config = dict(
    n_layer=13,
    d_model=64,
    n_head=2,
    n_kv_head=1,
    head_dim=32,
    d_mlp=256,
    vocab_size=2048,
    activation='squared_relu',
    norm='layernorm',
    norm_place='pre',
    norm_eps=1e-05,
    positions='rope',
    rope_base=73800.0,
    rope_fraction=0.5,
    qk_norm=False,
    attn_scale=0.177,
    bias='none',
    tie_embeddings=False,
    parallel_block=False,
    init='uniform',
    init_std_qkv=0.0687,
    init_std_o=0.0,
    init_std_up=0.0687,
    init_std_down=0.0,
    optimizer='adamw',
    lr=0.00484,
    beta1=0.95,
    beta2=0.95,
    weight_decay=0.049,
    lr_head=0.0086,
    grad_clip=0.5,
    warmup_steps=220,
    schedule='wsd',
    decay_fraction=1.0,
    decay_shape='pow',
    final_lr_fraction=0.1,
    batch_tokens=[16384, 32768, 49152],
    seq_len=128,
    doc_mask=True,
    train_tokens=116900000,
    steps=3839,
    dataset='wikipedia_en',
)
Each number is 500 + 40 x the weight over its row's rms, rounded and kept within 0 to 999. Layers, rows and columns count from 0. Numbers have three digits each. The size before them is the row's rms in percent of the matrix's.

# down: layer 2 MLP down (transposed), 256x64, rms 0.151, rows 196-255, columns 0-63
# up: layer 2 MLP up, 256x64, rms 0.163, rows 197-255, columns 0-63
down196 131:501452486472431550445472553428497531536487547487526521535496473500449585476480434525494501524485461511524473468540529574468481516456514533484532538504545513460500480507604477528493436387549512
up197 094:527466466442475538519465480537478478490446447510457497472536400557578518588561488474533514578534443515468478522496519554468478544547467475510502411480523507474484545473539511464417524515506500
down197 108:497406460485501509439398518529575561502460489562580500450503495548521418532442598538505502482501452514552522520497538570517524510513526488486488532480505429467497491488503505508482470514457464
up198 065:559487525508554528540539464516486477460455517499428487527523511482521563554490425460521524548556492471484482486467526499481509489527512503599467540462499562587511479474406501508391540521550489
down198 061:513470487482461468509514522486459505382515511544497522476468522534486524487473484540484465503450513483584515447576462489522547554470537518529449479528526417445467514478525491514505484400535613
up199 105:569435471465480567501493502557477470420487535490485550535544482456459538481509477441555539533485524502415493434543546545495526432520470517493486555526535503525546483470436504427502535537503578
down199 099:543485576502462459484427529489499602535494529508522502477530495521512482474493538490420522482437552537465501475561480505471537500380487525450452541524532475463579503572469522509518536468445507
up200 078:495476491492546487518510428439483442465474501461444448460538504475501529539533511552503578555532462447476524466553496441593480452525479534552429561465470535535531523495539422453503499517551522
down200 085:490446496490545528514365490528504507502451500525568531481504492495542384497493657482515495527496528465500541528522586515449489503462509469500495477499493503502500504498476521472543544479495453
up201 061:540462473517500530548545425482446449430501498497416481553522520482501552549526423448497498522545480444459467503474522487520475521559539480565438489449483546528511459422449485531492571463487537
down201 056:545527511452490482480482505554526534496520455515593537465530460588493480460415487529482470444512461494533585525405458482487526458488551488479546532548423544529446508525485468471496460465519457
up202 127:555413453532530514490592453518473509431500480436455484553459440504469519475498452517501534574573524513510537540539502489510495503532473481517499454423563500533463503431484546426509542507470535
down202 125:463525523493519481530550441540464493527533445540500549508444471525538519546421517491539548526469535474495475557508407459534456510459455531472453531567481544475479476463500460486497451474594589
up203 124:548500461442536547543519510468567487519432462510494498483468524503570540501460446477458472570457496510461524450480544465440487465480446441591483516429560542533531454478490482427524510490541548
down203 120:450515520497520490516527548481539455525452426505497477531404511483571465431518465509460474533424464526526523460498454481477491419450491521504464568552533473475488507549590540512545516551483563
up204 107:547563491556533462508540461415476525516473512505505521564555480445503480524554437533529498485489548470535477402550518417508442529595484517548488545475478548492492515459522498458531476441484476
down204 109:488546492545413522470511523433498522545557476501516539530473504483486403530560584517513460514461509500502490382516482458550470549514478537468549506482506469500528574536533447508533470498431459
up205 065:561490476488514547519547441460440466487483511449426518529516504486503586563498430502509555513514505471441482539490529492460496564557488491560513475487518580536572471445490460459458570505508428
down205 067:501434481564428466443528597469554480516462495493502499505509529432522505493524479469509471419471522471480508460553516557592468473454534534498454518510552486531495597490489463511537481536421493
up206 156:504429458527500463518492517541462480423490506456492514522442477502591564492555462481513520553506478427501447483455506542504505521609513473567463507478575561510531489474446484550485491494437451
down206 157:491540509463513499478455531540434476503496485557464475489509514463499544485560467565489471508508500467506538579538519527448466638412521518496480470499522477522523440500585518494410507440508475
up207 111:539525484461462518514491486511499479456530524550442541569533515509544514504513451549496440501498596513510532491439484541449475461503555466507473536519493497465544481416528449450370477503565550
down207 111:462603510510512409468435422479472450571545497556499503506468512513524491556564531480488492445494522544511504474533446523547493413488534513506482480499380534518462538502517478468525505528519518
up208 104:505530447514517454465593548547497423499500536454495467558470429524549539480509493489504504471482536512507545523513492493409471462544452521519508399556540538535508453441410518492490491474551482
down208 104:505458497523509484458454436494481520583447454467524545481544562468465466468522501521544532482451484579542511527489505528499485514514492478450472518476506453451645537499507493500452524587437541
up209 056:555498503510539476571538522540511498430428475477424492529495484465468602541479436478480524574511473431511450446493539495482508532523509511548510492477489584529529441488458484485484591488557504
down209 048:500515518406533463500491473414516509504527557553538507494471501517469458527487536505503451471465544450472526474527585450449453458534529578550432550534425460536510566524491515508499443506537547
up210 140:498467503496479437513546527462509509468472508509510514492481396519501558462467400465540536566550477512455479533531563514515512556525515500574571474478505567523468511524412441494456475479428510
down210 142:494521513516531506484505470446557506502469478479502460423513513531499513545544503586435454545534424559450595465569465448471479461532491525493433552442488530515540478497498487532507479582537450
up211 150:515519449513573469556512483478512451417522438513471504505528498478469548502500461487553513482511516504523443470521594547489465435588535512508429515487494507514559404408516489524450507531512542
down211 140:448542573470423578495465531493589525508516537517534500468550513460519522499486419493476497436489484449529478539529513570447455489486521525558474543460478488432497467454570534516510485527480580
up212 107:491472534481598445521544519519535526520546453423454453583523491479567521590490486478493466482560539475511446541463529495542469524513465452503487440447567516507482461461544554479465457468493483
down212 111:491511546540588500457526492461483511554510449476496420511537524533507515515494615489461450443541511473512465462505528465577483519395471458459477511490556499473473521521573570509529456493515479
up213 142:501504494448457520586598496502461506420520425526463520464565460463436528468510433503510496522589494426545499538559514519443486476530460542523498523461470496515513514439511538528509476457461535
down213 134:487499519506577468513545462578483479522567448552481476430526560477464471544511555479492412490462497563538532465509565430502401465518502491492436525511465462498515488577521510496487473517524542
up214 054:559502452497491456560575447478523466481468474499466444538521499500524593519496406503479523518532471451442433480509500483488477514548521500574499476498499603558451431447457457512474531507518502
down214 053:536470500566462525467401547488489548507469586498539542495494540546490459462488626538499522468483472488544467443500505575527518484496487518504518571531506423529499552499449526488488488486435459
up215 092:481463503507467507508523466548532470486493536496449548576498511453525548477554456556590580525552534494465522533478554545519430568510521512553496519480467500540533420482422524479424495462518468
down215 101:426437517460477493457462510571599487524520528510519501539481506452531473525436441516492474503549570477464552514525529488543473500410521538510435488529447425513506534531483538527455486446538560
up216 065:557470485525542481524507407503469488461451477477492528539506535496482599585528431497491524543543475415552498486482528535464473520526496504558462512477494558528480450419453472427451512508511451
down216 058:497562514426506510494464548465499496548554497543553467498498536454498445529448489476409474555474463592484434526552432445523507487560567494464457538493471438498539496516550519477523550524469516
up217 109:470494428507554511508466535480471522485475484437465469544479514464495491483427410565571568560471509433493482514529595505545514442552516533555528553487496525559500516501494564489495541518507438
down217 108:480516564581479453375430517430504501469529547493500500495521510511471517478515530492544493457559510509573488510516492525489514503503605521518468490507465455583475506534551453534555485473428472
up218 054:609474491496485514551528500503504477436462528447466447505523540485524547523564424517528552579490490408481518492507575511492533524561478525536512473521521586486504440462444461464464495503542493
down218 034:522576542489522497467490566445467540522548456521592504484527505542481527493386532487458512482436539463512544457492470551493467551530416532505517483444455498520573525491515505541535463500461555
up219 108:547476450470479459461579535555502495455473505478476506514440395480507542485512465475522609590472515459446471515458513494520448514590495470506487486474524504570519515532494518452438497503528549
down219 105:473485474530548463574531489466505523562520479525482497497558551447499439577464538497495392479504504468550513580522467511534552541443540553489483507512479479438523473475474545489496419521509418
up220 119:561533474464559528594498449530527483504476459430456482605512546451457524586549494431494511502487474502508517518499542480452468465497472488495502497521464514554559465492509457532428526501587473
down220 110:457462531478534524506457494528526551487420493512575501514474416479481445493522623538466471486496521506524535569544505460464464515428500462501507574511503502484514528521573541569524462504474431
up221 121:522503521434418477499579489432481484527452477523487545479524455547490544477460483509556553549542473493476440504503551446514503550482535469565476513497549513585482485511392475482470544430505525
down221 125:523546479535566518468463549520576528506547512558523460461523515518498409456451491525528460487557515574519445481473441469529493403512523471478496523506528486443512520441511463504419462545436523
up222 138:508505440476565451515537502535574443458536414517432512509501524503486530522495443490547503486539537493507434474498547548444463444538530471530447490485501494556562455403509469541433483535513540
down222 136:464592525434482517508506532481449445458536536538554471508553468483524491454426438531447502422523447507546487495542500539473472531528462554536516492427447515450525491537592473472455523508491514
up223 092:515445424502451519537526497450527507503484473504538473528523499551484494593489509432487483498465533497441483486441562499453534519558477497571549509531472514493418510400419554462523496491433517
down223 099:405454520505486516466525465546528566552409509526492490495486537563489494510488571522465497537389489516485513516545498505508513514454539493463510488469500495470507665502468486476496469507486526
up224 060:556473524525526596567529461523550427480503506528438527560522467475560564531501411486521542553482484429477471520465505487478493498575488494543493501530488527533545458476454460488428556491543518
down224 047:479456495535492433483421473472504570458521576526537541528466425497562439500505534456524422500485562509521555553494479473469474491481521536488545531572470474490504465517534553539553434524520436
up225 085:573455497534548543547493478489511471406461476471464502552488581475525596530527405472510550533495469447536457484465543537455483463566505531548512508516481559544489473481452469460476522508513462
down225 079:518513455499476539451522520539521537470418501542534580466509505515492392539506594505478520489484502507495512490548481374491559517459470453438470505545452451503524484534487550493546457539491497
up226 075:583492467514523519593517482504466476431497499498410478528545476477503559587481433494502542547527502469503483505504536477512495504559480490560514524450498606551534504459448484475490598514504489
down226 054:541538544498518448535527540476532501544485463486521549530566519559497507535524512338433466488544423511528463473492451557504537487505523499459450533558480466480454516465500492557470468484524510
up227 095:444518498482486627517515526524538456482523484557504546495490479474453482573452467512505505576505424457507405532539498527444506541493454483523494487479484604520545495526440488477510541536465532
down227 092:512516499466491405362467553502487522480489556509538513450481514518550541413505556536431500495489529525476541490525469480574508542516522480499456450464518490474460545511548468487518490582551512
up228 111:481497466483461541560479527454543440438482475554484578570555457502492534479490383525465469484473501469528480502440508505459482502521571574485464441454462539512529459486516558425509488486502512
down228 110:530574435519471449502476486465472466467475464493455518551492503444481498480511539458523501489512463536512549567406462496545483504507462558471533535448435483635559520507516505557510498461520451
up229 107:469497448437540526545535487479536524527516435429524552509542493500519547533515416450546502516523521445535480550575503499413505533577447542503530451522497530452484508473486484511467495441561425
down229 115:523425443466502513457410516480508538579438451545552481443538471593525427572476573545482465488494466481546544491515537540468533501534510448499503491482519455527528555491472496525474491527484462
up230 062:553482515472538524541539496464509449418493468473433500542488541496489585552524415538499540526521492429513454483507581562521477527538478506561554498486501592530540478467448505449512562512494495
down230 060:513473409527535392473459575502509465491521575513510508490489499515469484487421466582518510508490459518511529441529533491551473490403507515534427494544505468508485485496501520571562488529569477
up231 106:488455452404448517493533476456548515498478442487484513523578410542538512481488466444564516541499484516488465561500456523440486554583481484520545438548533520491476503438506491455456502457559488
down231 112:504409453479487506466407497504540509544436455554575496474520501554543386564482623541503491486478482464523543482505538569502542497521522462497478526470506453514512517501501498490474482509488465
up232 117:567498563459546546581479431521464458492511452419492505482466530524532476517526485474525515535559481400505488521473539522451453502501531604522465487434497514588529481470492459491491490522530543
down232 115:478501471499493455459444495530558562536462507551489546511488510530482347499485628461505539464499488519527517497540571501484470501505516431515473520487461512480487431544534511483479466452493548
up233 100:471474526523518522524505483464547492501484567495429554456507438535445533471482433527529493480519477524432500472552454496495509473503547502514563554512498584451578540511380557530515495545455475
down233 105:460520467468503466500516553512476584523483536548546541488604503493509496484440492583450517396521403553536509488466508520545501472449542477428473523503492559486485489540527482496534518442490473
up234 070:563453482468536511522546442478538456440451475472433456541519494478507569511498419480492506513477493460480437488473566481477456479552503469607518524492515604522498460460484487443476558471527489
down234 060:464536446503484542451498546530489580487569494525485498524522490515412448541534573525499499507545532482542462496489507475559490439579535490471496588520505402460473474419464519453485496486489536
up235 062:568477479483550513570538452505494468489468436468433469561487483472490527516568440463544577559488544433508496503458556516494480514533476530527538519492535569501519484478402464500446574515489531
down235 037:474491481588524438483457534412530531488503545479519529527476473514565450528405515546500466415480527516466541583531474472547535487457562519579519508519482459492454437458520524502536494512511487
up236 110:497432539471487514580484453476523523521467473497494549497533469476484547496521411499497524495536564465500509524581551520433469485560545470586548463530571518434488470482511521514469500435553429
down236 111:579511457462457482446435528512450571592490522518551466471480431571462458568511574517513489453521465517525494521470477529508544505486436489461537494498523526550545530483469503500477416560489476
up237 072:520468491500519476577558432505502460454500535429458481541543482464548534498550393486504508519498496460480494517484505506510466517536502491558478476485496535552497462391392550501453564474508456
down237 056:498470470467530503487500528468499469603489439572468483466494555455505432497504513514556517608468525495508495548532535491501513488506462525515461594429521442481505438539502535511436434560480525
up238 073:555472488484531534574526479469447463452493482488450519549475466467531578530520436495526520565529501409507459486475565525509480511541543521592513533470508560498525501451458478447481608481506505
down238 049:528554504504509556504419449431498467520447550497576505460487599486504451502535536519448511463498512583566490452490511427483513489546490526448452580492480492498541530474567499530476478489449517
up239 097:488528519538468485551502471437553441459473514508525589565476468450456509530525493512482570491483517462467420448511447553470531483565547549556506499518511480536535520520456546433416493454469537
down239 099:488500528532510492480441543485534593531546501563497481499447554510433466524516631539439514489487484474523536520486447452509535542429507450410500504512439493455504511476540507477509516566494465
up240 064:539463479502559506557558490486493471463496487499485494539508473472552573507512407480516540523525490421485438491415529536494471488541524513601525487488501575525495446468420500464454573495467461
down240 059:551525499497488461460423444505462553502442547551520531460478556501504500519480556517548483528382519549579558441527539484497501521455499522453465507440449449506497556513425488502495468506535461
up241 055:531489449502575532563522480471466474446462497484423468524530521504525563533513476519517524542527480432499437476473521576479482548536476498536523433485522601582494499440449506445460567495505479
down241 048:491487438493494410436553481424464562488504468519484486483474514498483548546483517586589440488453539511611528506543469444530524477514586524464470504533510487480480512487507541468498465459532486
up242 096:511520487435484493576488551552490454545457448439482485520580492493446557611475507459459510491550449497473416492429530497493495512504521449521510557511467544575542504496500535466485451477496529
down242 100:428530464477455460511349519544517530562550475487515501503499506556489496494500530527489486510453505497459389502484501463564515564499502470464499505516448506489508559593526556491526506508444488
up243 059:517494495485538477506537490500496452447464466493451460582522514489479576545514388473570540533535463437501474495470546482467437491522501448536485516456487564544519428478427511474461581483488512
down243 058:529580501496480480484504473523519499535543564490519497486469466503480452484390494476476516549535503545461428446472470515574547525474510435505545503452443499485453571453538610499525515522462544
up244 106:454469443486525546579494434498571472475525537513519556497501481452459577515507428481543490530494498502476478454560557499428434423501496500542544553514475514447461457526473511560501562494551478
down244 114:491548506489586476460475562536526490488537490462465573575477511480586481512510543512450423479445486517477481541463556528523440431533527516540459489479509508583466439428535555507486503516480502
up245 090:537465413501479525526501462446548493530459535510448566476505396512513497539530518461481527528482447503458500504520506537537514482520479512562450467468509489514575475376483558495412546471489517
down245 092:471477533552529452465519486533514565545499478484507487499475575420548459508518532499452457477379522539508541485489472473504465479490589518403478462503503419488517492540543563536528542513496472
up246 112:483503489501482444606525462472491483478524473531510563516486537457446553481478444519525504476525533387458531480500480481427478414522533533559508575533477527558543459507504488435514548457472508
down246 124:493430468522536594505455514435525486558460445453542504468546530553490480482491517489455471491456428447519486526618558537531476486520475494497468507526551484544541514561488517516484550494425543
up247 103:475481548474470473579510541456526514476529460448483500478448481448491524481467443513560501470525537497545451454525578498455507416599529514538447573496531531456522415475484548511485501508494439
down247 118:462476429437548529493488470511509476495428533525538537457507609476520492453523461550399452506530539486518487513536509450489523496458552464500518554544513464521568454538480533495494444581487550
up248 076:571470473464532472575537497488516406465469500492412479543493503444564553522465449423519537536530507395459512524474504504470460512517478488542538507474518571555526449466464514493464543476496488
down248 067:503440510530500548508497547513520534564570485494509479508499507540556466483492513511459428482406467454515521510436518415484502550442546533477487479484509501471410530542479464464545458514538613
up249 067:544490481551540507554492470469496446449473496491451506569500496528503555528521417540538584545540471462535441492505500541488495512542531461560525512521514550552506438428415445500461584490498509
down249 055:523498453501519528474505472468477525533433482434542490452477536552465516501482486489540504527453537484457504543478482506576445459516413491455540463544529486496505587544506414514574455547584548
up250 135:519443439440477477497596448506481475477459529538492547449515512504556556463557468465547527505486438511543489504523496502526505481579455530527444495477560619544477528498480528500470543462453540
down250 141:483536516559545513424423550465475492494539497526454422540416522487551549459529443466465507551521491577541526488512560508501497507548470476493546523450536432477541484459510440536486498486503421
up251 095:460515461516467539543601469443516540467475514549474511495458508476542489488554512476439513477501449483531389554493526552516468453503526492541572470531530548559474463451428484439502541472455518
down251 103:495463499563509465483541460451551550507448527551510484486417524535502453526535559547471466490438456509539502539499490534523502442459629573452451465516482473465493534475543477489526450546538513
up252 097:543523551460453565475553477472469519496442486512482452593557439525477516456462477539499539604463458532482460508475505468507464525568480502488487467505561538587489448470525483494489483520559432
down252 100:478524490490570458446427462515517561574541493531524512419468515476509475422448518504453514464513490434546489460505476500549473506498497527548527521521510401467515516518494401579514512546543527
up253 116:487469526443559450496495481568445426494509474507426502515493483486452504488492417473492569533494534428532530507543572550483522518535488473579541517436533590547549502499523552492508460492550493
down253 120:517466490576578499505493481470523536576514444540517516474494547506542423567455465482489492465500441461417552480553446580435498506494545517565443533450503489519451497490485503535527486452535524
up254 063:534440485515506507558546480490483453429485477481471491573485509482537561560483445468539503536552479391475469500519540494465467491538473490623513472516490547525538440436501457470456556493514511
down254 051:586557459574502481539447531516499470500491530579537518458441525469410492423501557521527470436484559495549541478463481510558493458458468499498522520503488462437517473514550530416501508550504503
up255 069:538489476529571492511504493561434458490468485472468564564534468484532585565495426528558545504542444420518468525463533494449470465509474537575490513473460512511502431484500429464498564508492501
down255 056:483489492564539492510503542537480503561505513512492498487521540484529475457515581513452444401528479514552474436521552501562498451552537407516408469442566524456553475533514474473463470513471514